{"n_layer": 9, "d_model": 128, "n_head": 4, "n_kv_head": 1, "head_dim": 32, "d_mlp": 512, "vocab_size": 8192, "activation": "reglu", "norm": "layernorm", "norm_place": "pre", "norm_eps": 1e-05, "positions": "rope", "rope_base": 10000.0, "rope_fraction": 1.0, "qk_norm": false, "attn_scale": 0.177, "bias": "none", "tie_embeddings": false, "parallel_block": true, "init": "normal", "init_std_qkv": 0.0479, "init_std_o": 0.0479, "init_std_up": 0.0479, "init_std_down": 0.0, "optimizer": "adamw", "lr": 0.00373, "lr_mult_qkv": 0.5, "beta1": 0.9, "beta2": 0.95, "lr_head": 0.00853, "grad_clip": 0.5, "warmup_steps": 407, "schedule": "wsd", "decay_fraction": 0.823, "decay_shape": "sqrt", "final_lr_fraction": 0.1, "batch_tokens": 32768, "seq_len": 256, "doc_mask": true, "z_loss": 0.0001, "train_tokens": 158700000, "steps": 4844, "dataset": "wikipedia_en"}
Each number is 128 + 24 x the weight over its row's rms, rounded and kept within 0 to 255. Layers, rows and columns count from 0. Numbers have three digits each. The size before them is the row's rms in percent of the matrix's.

# layer 6 MLP down (transposed), 512x128, rms 0.0682, rows 50-86, columns 0-127
105:152121132107124142122135063134079123151110123168122183129076119125117159113087134119141141122148124116111164156122167126157116154165138132134064153124116140123123128117122154137119063111146141132119106131102143128108143124144120131123141163110170147121110107151161115096155121089156118133165114126139129098106114127134132157090089111092136139165149122135147101130088087205130105138142
107:113149091147111149136091101115140159127132141089134161153165167122135132144152155151145124145086193131127168134129139148118119122130143122153117140060149153123115072119148141137127092122070138153122107133115121107132093155150137108099165165142098122110123143096108165102120121108158125095141101147111061143150123133134138109164082135095140130153112168115137101104137120156160122119127
106:156137141133116121127108116134117110138140100132139130094124165115138161134100098133168135102115139118118147087130136168087117150161143103119124118100152144091118194176122109151165113088112138136126145130121123132157142109093145096121097151131139116077121122148136122099126062145139128135130111126186139097153128133132071103151125107097125172128133113192147131155085124120100141182121
093:101177184117111115132121133102088139133109072113144103114130159111163075140102126114104085127140137150140117142124157082106113151104089127126161148130151125135151133100121139138132147145094167123147139130103126146112155151151119105131131131133099154101184126105111154116138178131117128095145126134173147187106119121113114147097117100090130103157153138144114141124125151175069144107104
105:146148156131152108108120115117147075128114090105126161161128108146115128162137182114086141103139137161110118123111108090074137116121127091118145116110155120154124155127128170109107148163108103174141097080163099145151111175096139115145167120162121153129106120119081121082123126132139179141137127139164112129144121137109178121134138138144121085135123115119129142173150087125119112112171
095:118128095106127149108099096167149163136134090156124140125149126121092114168132120095107129138101078168107131148126128126072119109150095120132137134137147138137130108128146122159105135127137134105154120091159113175137120124124080130132136113148142133096129107079107096143116084092204082112147136168097123146096157158174105121166160157140125147126126123139142117135140178141164136143138
097:173129166111119149167102146132118088147105146143133117128147135110170102150112140150136117121100129107113116139112140168143169143119159145107134101093148148116104113092118139119127121163166107110144124146135131097098137093129124118101122101114093111145155158163123150158145136131105147102084136130107124136147131100064151120083135136105120171090113186144191094168139098156153133110096
106:148110098116109135106119127138155124136150174108127127111082149104106123123141099137104127115037109143141163118145117118102107125137130147131206145132129124152133152115124146117138109146132143103092102159113104117108034129109188139157140128143091149150119104123128124148160114151125176111128106121137109166165109133127151149134098154137115096111144147105127137121154122140123109122171
112:115157107171139142105128116125116159151086158108118075076128128134140083079078099144112161142147132114108153149121111141089130156113096098146174149115143159116100130095147149185126137145115128145150095160094123158109130144135128155152126140140118146135097114122157101101163099143116163144126095121172140138139086159090133095143107101099121108130113088117149134130157125139136149165133
097:099140124155125134119154098141150168141141135173122141115163160144138149133142138117145128104129090147107063150124145086113084112108120090129114088106151134178119120172155089133154149131154128104158110084142099126134151107149125106127137104082148090115107129129120147138113180125141134074128158120096116142152106192122166114115131145129141120111103129104135121139108155152109107078158
108:138119133103108088090114090125128157138150165124145054086083130139109133141071147110132130165116137149124169116132131147109130104094137109141157126143086182179160132106122127122081120100129151164134151092129159133142122158113128142130111147114121126152162100101148073124154090125147120116143132152126115119121105126099133115147150153092121139129132139148126143107158134094189168126124
091:132108136081138167141109151118066119126144160136174168088140129089128145114158115096132105122151102117146104140128173123145133150129121138151087127131160131122112141120134160125166128093108149152120167114097109096068139129152120123090117123169124141106134104114166118122123153187104184162103161140117128131112129112127122148084111179118116122162121106158156105117124152112099111108109
098:126098102137162094139111120120042146169117105139123127173175116087108101151144127143148113140151097163163145127137128073136106107119153133125124110121123115145114157123109151143117129099128121152119129174196103152132155162128133120111167139149139171136133170137112110130143117113129134177126109110112132104126156115132111144151171112076094150099108100142124139122126126141080100150109
114:159085075150129111162117117106183104117141152114172185148090137110099135145120116115092088123100119127109140094154099148125115146135162125095113129147112131150123150117134142136107194144121118122109107154132117101140125163105146120080108113124147105105124118091107119191104150128152137141062128166146132116112125167155110154118105125134114128155143159117154162120121136139117112119174
110:107124182128111126118089084096146163103128093155186168125110157138123150123114110102117098141136153103155106144072054110123123136136118129130134127138129144143101113098164152115134146124142108158103147142119092072117125118122139121098106154145102139134118093140138187135125101130175111166126105145114146117098127138096137169135140149143103142150104125135124168169140129085141121116161
092:107145137094148136126124156104113130144139137148113098155096149184142141144104121141124124110130100143082124148125123115075156162129111116112141129092186135111120145089095123105141155143156138121125122101205103133118127181115108107123147127107132151086108145126144133108131114125137090092105120173137139144136096087129155100115121162141118115194114089102119135115146143120140170133183
108:103105111120142111157126127182140143129118121114127142122130141122134142126124097100099143131156120106177093111140123130120096126140153118127113135142156140158141122165067131168110118135182156088094141139212107089117113129076180136154098157141136133108067103145134132131101138115195125102115139117163161090126092133153130109124125136133148102139135118132116138088132149139135106118112
096:137137155086093121146151105107142141155107098094147145130142104119163149123171111131107108119145098121133125096143115120118124148147077139146190111118128111148134141117162100144138115112143099152116141133081122138135153103127170145049139157142120107102123150075132152142127137078130144140090125141143114127129110169099168107121114133123146111172119135179133134092141103093153123111070
116:153119146131125100142116169100109118174125125161161161110128145090134165131111157161121123119083142102131147135164127116118072121156148121105133124091112135114080159106159122108162168090126138129140114135054135110125124149137115166126156092156171135126129097114099114107136145137098130119162157149160125097116138111102127130136110136114085117185099123147148167139142140111069130120131
084:123147144122159131149164143118189128107122114147122141122123129105196133149145107098137074109122139134131109139107159158126118141095160135123144107157138114157145124093134101162190110156172115138072154124075119132129147052131113110109114093104127109143150147120109154137114187143152136150086139112142132115114115113115117138140064124128144121126133114131129147143107084112131123140145
084:103153145142145125157114101144077125158127121114137076145164119115112134142139167160135131142125112103124128096135077067131110136133110126081098112137091143116153138141092111109144114137157108164108145168139105129086138146169099117122125109128115168128167174098153151156140149077091161207143110104131135104145116129120107116131158128132119108153155127173136126119140119117126142096120
119:140164120111153168125115145146128191149117124121121100068138132107157085172192137096101114128167081158157125128126129127124109117123165148126157102117130144116147095132121136161174133106142098158121112134163128101112167091102166113156120115140106133125123109086176128162131149098137089124107145135115134162128153113165143106100117123116104140116145123095145123095119090172114133127134
098:115112135121135136132140170122117143124081092125104117136152096110175153167090124143120117156200137106143126157144160112118128157097119085121091175089090132157154158111157109127129120119129150110125111087120123126154172142098117124149118121091128128129130130096136115165160152101098148163174148103090127095089128101141146143139157122107124102123113121143159118101177150087155145128129
112:171109148142168140153138156101115149086146130162110105112179110076106163095119145165100146131143100128117097127175149152138112094111102108137123127173145126098128106133158135130154117105130133072103104160162167114145141139114164133111106106102122155142165136134171132122132150131138126152106144134115107119104136131126133116152107144121162087086138100119153144098061086123150158121119
087:109139157121152116142102134152126148198098097179108119082115128126091134120132132118155121174152092122133106152141083150130108135136136128171162121133131125122125174118084103119172158161148149159137098129075132144121136143154123140107118113130134150100093105131137182173109137143108145136148148118149075125099136096112092108120103094112123130113164143128099129111114156129084153130095
102:148088147143127104118119122133144124116111131166107133082096181120118107104106138076098139124181151136113135126096159150116129124146120104117158127143118170131101101111130162108151122121124118136146104128075157148140117152139150144146127106145109161139130154103109129145116138141120125132100134122117182148203131142099110162131133155072114113110124115104106115180181105111083125180141
094:150109100115106121123086146126136121158098131131120118147109101145124117131156099148110164094080148152147118166162127144148117133152120159131151135140132115102090091100165138113160113125081119105115103157134112125106135063161137130135127176126143141102104156115142119102167107108163161157154140140120157120155093123141149082164128141128144155092113147089118088126178149144116067139146
093:106178122146101140116135113122081133133102157137120120112149108138093131107117116158091139130156109126170121158119129155118113116108143127122164094133155106121126129121144121145092124153151106198103136141035121168137105130115108198173155160114156147112133152139143121168171110124163095121144139089126131127143137132109124134096100141122128119113107107102142111130130078130087105134125
089:101105118131125131147145124115135100105108127179118099154136149120127106177153105169138148093177131163130123124170147150123097128104093117148109101110127142088165140137148079124121123172134165086127123115190124141147123140166142113135107121125125130111136126172116190130096079128129115087108139111158152124102104161110115129138121107127105139138082114155123147161121170109147117161088
103:120108133092131117127138113110159116121108126111074132128155123122093119143148129129133136144045125125137124102118089121152125148151146141142150130107123128112116095110116104132142119166166107118107141134223139111132176112153107123153090145148133111094129111130156116151168140140116137093116154151133116132115125083143138110120110110123112146131111132135130164118126121143236164105140
109:153084171116132102153103156110119131104119110139127089160160086135176150084121159108131126125135132143122104137121105094146100148120110151139194147145120129155097131128161157119109127147123100097083111170095085108133125146114137145130144098161156122107160165148116132136141124136081147133124104129174087169152173123117117119113152141109128092130110129174100121164110127162103119104115
110:119120095110124115104167094123124115125131126124103121133189111125116117129125128105148128078198161148139115123139179096118139097137146142160128116179139121096139103121139131147126150146128112139133099156075132128123152147137114124141142156097121111166134151153124176149124104164171130100182141139142098114116101123092132079132138089168115136110136139158116116085099171155095101149106
097:111132109152161111133130145143142123157162165144156126124085139109072079104094094148128144150138116157132149122135094152138147099130154135092177104100132125139115136112125110153130112110142180138111137130215157135143112143159121129143120124123137158131149130096117093066107145069111142101140159158153124125097109133138126115103108085137133147102118156138098150164108112129126122095156
103:128125141103131170163122163144106149144124112141118116122118176175122107147083109138108188118130104102096151120146138148139165143104150144174118181151143122128119104124099108162090086089144085124133181107128124126077141145097150108170140123120121092118149110112167095109111118090153128112148130131144139114156137147152143108138112108093121129149096102118143132099113112098161081124146
098:131100114102126083117122174123149118143136106168111159098073130106117144142127107106124142167073089135123167101124094131124139161121140092149150164137122108153155141156163138092097130131126125099106166159092112083129112099090112140122102106125135130164149149146110128153158175202100191127135127126114144124124129073127135161131125148133143111144120121148118114110135132107105120128113
107:124129133121147149098112094111120153110174131112166139151128129164142110091084130144127127125113092143168131146109128101138106105105109123177113138145136121127128108097181142123131082116129086131170170184191120131126120148112172116137093116115095111128142140097120137104115152128165150122161105113085162101172128160129091130154142108089129145135090091124101142103152145142150141146145
087:130176144143117115121141112100072141116126168100137096109124148107100119143134102124131144156129117134138162115150075146099114111071096169121108082128142122144136165108142100108126123152142081130119149104129129174135137134091140149143118152139136122111135169137115116164116134134149151112139135121143205138100136116058129094099143120162099154148111139131156103157084123160166134129130
# layer 6 MLP gate, 512x128, rms 0.0709, rows 51-86, columns 0-127
105:149124180102162126078157132123141159120179150084095129105172117113146088146093111099105114091108126138118146103157154084106136101151108132141144102166163143133148123112104113143131103131133094127097147124157141101138158119110141119127162141057125169145168105105120113110101183099120099151141127139131103158110100157126119122119142132138128098124146068148112137127130130143157112137129
103:096087138100115172100128099141140164163138158108120096143152122113119147143139127145122080141165146106116115097109129132142091099146102120120133134143092116137124130125088152131137108107135132098144105155151093123144087142133101148139154119144123139176115118109130106137167205154149120178111078108125148110170144124094115150092147104131126128151068115131148132180168105143129139119101
099:132132129138121094103147112104107108129110123096135097129160111120102101144104158134112111155112126147114135150182157137103112117166136160141101143104168080132126141140140114116153110142150131120120098162125149085168110144104122172135142112142133129134089140148144117100092148121143101144104099140191133119141118122112065089132189153085149127169143116141154092087114150115171137158103
103:112119154153115164109172094154119164134161175129081105126149143119095100140143117135176046108146164107111101094129147151111109113135062145097108118180104149121133140060102133148157105133119122116131098142146131133146138137125135135130132133098114132144122120118112124129161135114096100109139122120122124159106138139104141158134096100124152128182128106124150126114149158171134133083135
094:144122132159134164081084129095082108073125165133153091115139115147160129148111112133088080104143130152187151114148156110139150101145102091092121097159138135137168136087117126137119116131089143137103086143146099100129174141145135120185108125127153145125111143135142106120154131178149122142158112115139098105140137173100140120104136103117159098140123120135131120117121131119137102092093
101:138098177123105088140120152112125132174177138157110119134136079115094101108091133098082114145157104066127123115126088062159132134136135135115118121135138155129091130139139100144151119090148113137102171132150129111098137121141131109147181134132134154100145103126130149137153135116118127178110122149122132166111142138143133107110130055110158079141122122126157099137106155144148153125147
094:071099114155105115129122164180084093160122152129101101094116113103138110154131102166086112123154110168131139112151092151112140123142138144077144089144122118177120123138107125135095152149102144088133124081152123125144126144121156142170100140094128130111148107093143105148150151149135087140141106117144148209167163132118117128103149153131132116127132103142138106119146134166137140134132
107:109054174102123115107135112172128133140156134164138127142155091100127151138154150151134097127124133140161137108109138073136116065131112171128100131167148111142111120134082106118157105136149152078077116121135130148120130173145129111156149113104150175160114129122116126127156154145085107154134116148101144140122144110127154136136151109133138145092100126108113082106104115155149103093139
102:138102155124149147111119134135125133137132136163125130104136127108153138100160118128143103153140111129134164093144172129098118134098114090158140134179156063136083147130103134122135133151122148142171105143120101121138158133153125151111149117131149158121144094131139093086099197158111096109139092103134122132172130127114115143095110100135094143172069093160132144176127144115114104081119
116:090135135128129120143157091137090142129147177126105145128165129114129132098114155130105148098147140138139101113125120131084137124161151168091143107135152097148110148104151096146093108147101144122107119144131137130118162105120094061147158147099108161164105126151079108109126168136127126142067111157125135141137184122117150105150138121095137094183125116085134123121099123144134124086090
096:097087161174102115105098139145136135115142134163125124130128085113146138171116160166123098142178203118125101108117130139122136129162122117116161121137129103144124111119126127120167146118099130103121145120130115096120106122121136130133130122120057137149139118096103135166108131159091082100138109076139112115147143159092149155140189097147139126138108100133159147111086125150149148092101
098:108096136112153150119140114113129104137140143133113141123130139160127111151138160112140125090123155131145116149141148148162100131119121080131150093109133146094118151140153142129128108101102130148155141098117096118088100088163119126148113102155107139158163081103071109088142133142099075131055142151109125185136139139093133147138139115138096135125117160130181114112100174121174138115094
112:147105134137116101115128149105117169138122156113115127126145131149117091084122135133101126103114170107094163108134162107139107089115045137111097122136113102103144147074169172128145135132127131130111137125147094130148145117137135135164124122092124143179136091117119095181150151139105092153125105110183131161122144137105153121108134110092158145146114079123162111129146132116135176111102
110:130110184166144111140148096123126102123149129156134111113146153132105128117086127117112126131158119107136149136156139118111113108167117099137106086126131132108132167083153129121130159147131148107122107118126110063112148156131115091153162175106118170103089148132133110142097146112162127153117122131157160134115166116114137094122165143107141117195110101131090099126077085158174136123094
097:144123173131095131101134085116134138139121138120104109107125090061101085117123142157122104120160155148147139106153137120133108100151124136137122152131194091117106175172143117157114123133163112160117102107140125154111132081106114094155174174118150138118120113171135119134138150125138082135110097123153166115126155106152090131124114094104131103163122091121141140128101120129139151110182
101:151081168127118134086151112145118132144122143114129117125148128137123140164130139115109105116173139102147087119157127102139139111120105105077153108187126107140096193111161095153153134137122106132141120122145140101101135119117094155141091087114111181131103109148123157099125142129147093120073105164162132157161117124119116123109181132149149124124101086153105105148099118149167138136100
102:092079145143134115108151150114117084117118116134132123128166126122134102137156148130103089125154133118142129116131112124136133099160124130105118076153165135099150144136165207141147077131157127137118151102123143125109169120167116123139108076171108160145120071114079108153185157161114093113106134151135150127143095107137100125101114110108131134145104141122161105140088140132155132148142
109:110110139106142116112116093144097085135130121094103110155150116050107124108120135106136093132137146145165157142128145160131135111106145121097142109121120151158128176129181106115094132093100144109114147153142131151113166138145133108145152099116120133120145089145080100121127192140109103187107107105122107169161156132086116112154099133146121135175117136103148111105133149137136121127085
089:100095121171121123138127163168114111106137147095146147128115141090147124134124085149143095119121146123148106098114176111086136129126128130125112134120160103115144122127115203159142119106059096154127105108130109124168125192137143151136102109111116169117137151150101097124148136125127097128132154158140169146119127140134104113110150119108122106131077156098120152121171119117141070131177
092:157135102145195140121108127158132148139115143130097100103183083129127087126142098143099159143102146124133164112166134069114165134084110106165107138119140131122151163142110149130146128112124126129083155144124134110121149106159108133119143120123152131115097131119104112089114122171104118161119110165192118125112112139124104086088143163101098140113112144171112153109097108168144127132135
113:119111152121120093089124130116091129158135134105140105155147104127121138092127119140099148113133155163155128071147104100104122090145113126134135110132167096138147132103131123176120099108086100144149111120124150127153132110091118138187124109079125142102166096119149141083121165140167112124134100131171128139183113156098144101140140139155162087161095132128140092134130118140165147137075
099:128134146115107098072139120128108105144130173068089101106133117124165122124132150138127139118134143120139122130160157101091126099161110108104144101140131131175125136144095138136138149152123143113139150151160114141134133129136139124188114126095120143119109127139053129147114163104135099127129072096132117185136141134059122128137135143161092091150158105136085100162093120151127122106135
110:070103139114151103104177109096129087145175155091110117119114102121124115140115127108117160110137157123114156154117165134115166147108130128124136098158178147108104124143135105131153103109122092126122156158152129121115126108109079132170112142069082130148123160105111133095129146135151117127094114115134124161128164137096142127115109093130093173145130116161085088137147138130179135100100
092:082122163093183141065121133144096128116156116139112118111163135126135101129095128155106077136133127176131133154086122104153125105135145122119118126156117115124136133126125161141088116090115150094152118140160117132127126122118156108119105108145116142186158094182137115155143131119070137183155127135121141100142144151078160130132112091111156118168156091100125123147128142136132111118167
102:092126131122144142116131123138127118095137145108132128105160120106125095140135169131096147147160158178154163124156146067132094126153151095139105123125175093134145127106125112172126125117088140125096133121134127114084141135097126107187138131111112140166097111153112113127127140158139125137124137098162094118138171128132169102137167142097132083133125135118123114115107115149144104085039
101:125114127140159116166137147109112126114084134104111079127189104155144080118124115122115150154127162151103140154165132124155086120117115114158151095096120103111178135108117134145154131148118138145128114115126156098102147126144094126119127116099115136128114110139127143127107160116071127178108097131171134106173150123120078094139152183130108133117074135134126139137142133169164108151077
092:080147124110121145117126142177078170133157121108131084103133115110075085139093124097151070141143132131119146078131112100109138128129120150099105094117102149120125132129148112160137132107186111135151116119171127117154143172155123156121112127111171152167135122131132120102093137116128123167090093108096099157107093127111159152122186136121134143113114117125158142149099131101142115115119
095:134093154155173121112132130110115125145082157129097133155149108060113160135146140170112095131136117120154119148186141134154107127128148079105115111111132105119107128155171106119110115129123142136128108121120194082100107164107117115127112119132115136141114147185112162120112123112138106140140113142148104093072153159113137160120087131150074089127141106145131109143127115145155166115144
103:073141154126100168115194100116130117130119126085087128085140124113087113136106132118120111142141161152146128115138145112128169094154096089101146092120121114173126096098144140116159157168084109132163153111140129107116147112130133145169131109104095152119141107124110106133147133135109101132103113114109094127173154164136117169124138135157136161191126096123143128114139142136123142072126
104:087094163151137123132159127099105123114149136111134114110137146110119139131108126172107123097152171131129127108139117082117105118110111126128092084149136107141160153100146114126127120128151115164117123134146128088119170112086115144182124137088145162196088111161121145119111139090145077139104142105150166126127137158095132107160132119151111098173125123125177101188093124136111145128135
103:096104169101145144140121139119104087116121141128114153097124118102099123127087119114079149171155169090143115150127124115118110123134100090145143116096076125185101131119137105143145143129151130116095115145148113174110115120137131149160098101101095138151067130116120114145121147131120119149119134107167143150130160162104173122095156137098139117115148073124114086133127133124141194095129
094:110080164143137103107115118153150119075165130138107129106120107073128099127133084121131130121151089140112126112119128102110132061126130137148144152164125143190146115137182125140096078110129081129117098117110143133144158139148068105126118117107135170142109155108116111155164190107140140119133128143136128125133129144145144137134150075145126129142132088130127179118127116159126102125145
103:125114150151164101109127132144105125168092148108125086137134107116132111165113161131114177081135170112143128164172099135134154114164097135105114142094125135168127153115128098117143138087096160117126100137134167142082139167124106127144096107090128120158110117100098116155161128135141099125109104133144120125140178143121113157140168124150083149173126124076164100143128135142133111115081
099:139065118129137120150106141126133129124128146132111128105120092138089148121135113125154160135119154127124116180200130110117151118130079135154164104125150145152080122138124122137156158134109130138156161105142146101090139129130137122180177107128131139138064114089151117133085147157133108194081120146154135138110140122107121122122145120140116134129122105175143085100144100154104132087109
104:086083148131157156109118157119117155125126177172089086114119132110155146159113121110161134139157114133109130176147099119113161111145106145100156075118160142080109159127136143137147139106094138144135153149153113123110141120162085156135174097088109129118136101154078144133114141140108099141122110118114146129121130147123134149102126140102119132099092118135129153127132137168166155052126
097:171121165119121093137131162116086096086115130102134109108133111065101120133116142146098152114129151177154150151150098142109148103111096155137141094145196129135125157139136109159085173139117120156087092137138131134112170140103126126143113121142163142132120134093139127139096144140115097163134155136139143128091132152096151130121157104172074136120114116120184139148113106134111148139105
# layer 6 MLP up, 512x128, rms 0.07, rows 51-86, columns 0-127
114:089152089168118135113094155111117094146111123159104104122096127175098169135167142169155154166178137093154080134120111153165158188109110101131122125105107095154132112107087126116102093121118137116145091126127119139120105101145113139128118119171176098113118142123159159129166083152139150131119118135139126133146131133140168133139126115167116143115084139103166130103133129110125129148106
100:118105133121133171105125118134125192152138133071117111147163126119114156150128113139114119146175141093119137103119121147148131101114068114133118124156127132120105127123106145113120114117148103106176099142148086137147088132151114156137165146118093142188129113106122101133155200135138126160126069125132143090175144144110115152099127105136135136132078122121132143177155092128116148110118
086:155103162138160148169165167146134117117111149130110164139119150121129133103153097097126135124156189111113130123097101156119094121137158129135166123125089166124129102105094118115082125093116114150152140099144083172114139123159119144099129119102112114154135117096098135168124113129124132090107114100069107139100178121133172172144138108132114148114144106095110173126158146141102121154143
099:133120121093120064120097145094129118082106100160167141135151088150149128132135096139125191139135125143154128157138154095143139161133164110146108117064151123095182131171126111109094110113136148131130182125095130134103107119142121115124124130156138118109107146154113154150057140166112156129134138135149147111129094132126125108145149143125114112132094169143119098139101154147123111171108
093:111122121118123110141123147131178117127141097112101099118130137114123114148149146167146153167142152119122115166143115122102141112136169139126141167085155127093126101122152108127160116092148098150103136135126156160081148112142103116103168150149096084116137128129169152095096133095070141099112115200145127127112111107155128125156095158150131158080147111127134131132149082171137130166109
099:143115143111117142151089145083121123151151118129137129097127079129094150147107122112117116101161095127139131102152093089161110119139138136137099101167186185122117122134117120136093089151147114145132138141149186077143148174137136156155143125136106148117133093101113107135197111130129126136130131135079136137109140094140116131101094132080131102123139130169163106174133149117127120095144
086:111140129121092138128144133123102112167082114128097078125130140159119086139158110157076118172139095119074159093149109139131162125123117115115135151121108096150102085162120122136121121145140137123116136144140146109142121090102171125124150119091120136143119100090167154097112132135155107185113106127110113170123174149125125168121144161166162121148147102157127099167092161151116146129142
110:086155152141134122129145146102127118139118110089121124123113142131147107110133158125158116155113137093125140158100129160088126181096128101118133134081147161098126155129153105138138145126102148150166099118102182092145147070096143169092090122120147082126160120157116159124123111126141130117146122130128106110116120139094126138150127134112104107158170107152116180161159137112122130196175
099:109132129167153115114128120100102097135108115099132097094114121076153113148136161109154147138117113118125147129136100135134137153169133107088147114135117138125130148137190091149109137117100144125126117096116171118112096104091159189129112157112100123114123121121102170125137068138117143075140116177099124132149184143115082134166163143077126151127169137127116146137125132119154139162135
114:112118106169107134133113158154137109111136131134141135127143117102156091155118099124150117081113142142149102156075164116099120127142121169104117116148137071127148132096099087155165131093103124143071165169161163114121109129172120118113123141128102127172132151120132141144127150115116151126102165069149142105093131148144148156107128074154144127107106097147119105111115073134139133108132
088:139147134179090163142168094117123096149181182121076127174121164136126109140149146113109124098184130158146131141139141112106125101138098153134145155114162123163103114061145096128151104136113113107107150123146122116122125131112135086116148107101129134152134134116127083112164110093143132097106089132126151135097123141133159102107110126173154125112148132109085142140092113133155140093127
088:109151118133078145132123118131124152110127160109168129108117093143116128124146111109126121121165145139113147085144149054111123114128115136120126147161122134133096095124112160145167132168164140100123171176142145156157140123103136187149132153098141123107033147127156117126107118108153155098164104132123116123154095119123154117120123179142167103133122125127136161114120120152141110088143
113:142120139149102106115107145111141136131135121117104150153158133147134100101114099141137123136097167125117176101120135147151108068149093096150125138153079103086144168141145106140105142117128130124148130142127075114173143137117117141177134088125145144165150086117088141142138143140118088141086082111162158162074168130128142087127135133100118159119134110140119094119124112116076155130149
113:148132131154138126127123127126134111144133119151139132109102136128104155122097110113123087164115156129131128102115115114139105125179153067112117149122134145124124146103122163131117146182158182091112107098142096093084107148126146146127173180109145132135103116156144152152125135137155105132112091139182160142125136161139141117109173158133093109151087103130113090083145108135082129185116
088:136111133144158128094121140148149107108134136110089126167127153125139112136104132077137109166090082118135123120121148191132114136102148101105138102119101144132147109139069125125164107127113116074107133134097156105148129104171145163125123101131124117108163175141099120126112124157122170138149163178096116136164090130141149129117160099131125158100135146095159128124160160135126083156086
121:152112147130138097086141160150115160135125141147153114111124132138129100150161155089152132099141119125167105100108136110120150128110155122106154172157081112148109196101164111165145121135149122112110154111141147117146139129144094135101097109117140122086086124121134125111109132118157128113115096191123137121174138143162074079113166134129140100141117135150092121081138098138158121149089
098:136148135146117130134108127168124136132134119133137117121105114142099155137124107129110162157123132124097107125145112148116176123104189159141114128126136112109096132127128149089110117118125131126157102107135107155127131197113079118118102161141111128138152142104094131121153121151120133156157166114083106159062147082146134086128118153152095072133096093142125192157147111108135185150127
121:134107135144145101142142188098147185129097127205163146126106154184150139114138124143099159111138109109105121130134107101109108144152112155143103141146129099110109133130101156142170098132141093137150104134100118107110112113104112161106090149159164147150114159112157153099100102109108153078145140132141131078069107106136155110117138117104131136095120128148128142152129111119126105134155
086:087130100180095139110110132185090145167132138093105140128137150091122129137099087137175087121116141114145126104131113124138169129134122113146097115115148112085111118132126178143117126050095105149194109137130076089149132171104157159134119086145102153156119139151113132135173110125157124109158121129135126124131124145134117131116156112141122118128103137139158139163148134106117116142150
084:160154159083068087118145155106133138085131116120132148115106162084135147138130156110108078118130125166092099151101110175145136121156143134139101131105137137091126136160135166150127126137126159102123124093090158124140127147123166130117106118155145136106140116199130118155131137149135135115144129095046149165162138128109157112115132109128134139127155146091161112116174107139119124119120
121:142119115108113072142117171140097089110129116111152112187126118145124126148139155117087136159130133165138098125136120120111167134133156149159128108085161115086185145113170142140120092139098109114132105125083147192123116110094159120116164131121156107111130108156108123132107129156139122125145098151128124167173109168123091127125157124157123130160129168084154123129116147113149165104134
095:136096146142142117160091152120109147127138081170177138123140089130135151168111146094099103124110108130175119129100127125122111139121145106125126130131159152070153133128144102157166130114120154141100119108137128128116149143108095097100150106189114125124142110131171137111117118139102163141121195131104114082140095137190111093134104119132126162135106188102147136105127136142135123161100
116:200136138122094128169125137140077143112149112124086096114121147146098153166110111148131121120129131126115138144151106152084142144144132139157147134145126124131173086065121146144118126136168112150092132154119106091127109128126116108109121071110117128129147152162112143141096123126139105123141115137147155171128110151123152164137120140106137134119125097155156117075095127132143080118046
085:110098166119127121089117102129155121096172141139152093135109090117100132141115130133110154146115112155091131128098162118141154101136134116091120130156084148141110123117146139097078111152124120098097130109143120145155140124067166110128176104121110096128189151137131120126160135142160120133167133174143113124149165146130143153153099156149143093153144155142132112184160114125117096085156
103:101126103133131088152135148183128151106114158109133104127137109127110127162092147170160132165198147132176146127114114132118141143109137113137116146098088144141148148150123126160110164191118157123119131123124139132104133085113110165165129125117085112143068098127111110151106122164146130144165141129108119104097132109155166106102134129140104127151155102076159108113160143167121109134128
092:116146114140159142132126114150113133127149158114117130139145111163134081108131133074121149165138129109138155157159141128135126111153107143143108126090148131147089121140108117140133128156160116145141127110103146095116152092209079104112103087112143125157132128085119160118127138096078116186125095169139129132094088151089125096116135167132100159124086151146149175122144134111123102137107
088:167097167124133112142094181137153088121130144102137141097120139160171122142135135134125144141097151124148125153119140100167121145121145124151134140103168104097138147148110140156154148080110152090128129173075094078139124090144141128136107075140169113104113151100091123164132115097135135106125150106145122148124116124118092105152123130118099073141135178146100142116125109108136181108119
089:125130092132124119148122157163103136114149108114160134151112161156110125150079123075172122124144131107096117163157125134074086122156117157153104147117114160173143129112113168128134123149146111119129118097152084153138138115092157115127162110098151137089152128103158093168160118132109136091136171153138126139158134144179148087144157094134150105130126154105093126110150151118084120137114
094:114137137144120157111074099094114145148134149133166126125119098156183202109136135144161101110099177115139095112148168087135120126137129102163170121118123118119110123173100143133119127112168116138181129143166116116160124091085126129121131165092121128137140124125126151137130126094125136130099140132118101164087159123114142116087090135088154131112130110138157145126095141111137082137093
113:134133183163147157150135105149130153151124139083117119148106100128141127159131108105180137098141162124129127110096139192131108148141133136117142086109120099105086092093181140138125080123142127140103109125179142108101087114147116151106113144126117114135176147169111197132135121122113127125141127106145114128102132105098141145133117126135117178130107123166097124097106161159137108088131
105:126139099147139143114116141118139137128104129130144130130138107126126130151158115103130106169146130117100152148155094088123151134143166124122113078107123138114160112117096137113111134125100115187184126142124078107139134131091091118123181146115140139106101156117093126106150149179157139150122152061082074116146110149103102134155158138120115111105123157134182169098136090106148110139140
093:137110143099089144142157143106125132147135136148121106085138138171136118098113123095124139136145101115118168156103119132110150081112135109135162147124124159071105128125114116156120149071133126113157190148156206128131083140149174101128153124117141141121133067154105126141104120156132143145150142154128135133139160144098101102117124139096129097127131130146110111094123136128142103060111
100:097122128170145121124119133157140115163067142109110096127137106139156117181114151138115162087120181132155113124188077150130134132141117108077145143121132146144126134108134124099144131100067174106141098154146158129129110142130105136148107141094097125137111114084079128135147128113146120155134105115138112118127164129115121146096141138161088143134136125081170113145144149169137137120081
099:128175107130068134127103122107090138157101144105129139077144120109139119114133156134128168116120146168105156138170145143097139105160140144105154108120227109148139167104092148159184151167117117125147110117133148127076121087125151109166121138115107115106150109110127127125115108117121118121140102129148102157123166129118114105121131154125143156137155114132152137103129129135128092082100
118:055114138122126108123145122101097136152120163147069131134102161128125134105091121085130148108176120117130138168164102144116154147165114124103151115109150121102100182145145126125142136118088151125122175105142144106115144111143096115128167069078125130085134140154094120131094144103148120122121131136101132111103108149136156150107145141126105141132125130165095149142109135158124178081126
088:124125104130126179119128086141162133142169142163115129114133119167136150079134131118118094139132080095111112099142197147153115149139177093147117136126098148114149102145155164099151118105114123108161129091126127153158114149191094142129149122109088111129131126151113112103170127112142143111106102142110122134189112136161119128111101126080168122112130113123089118091114123127152101126154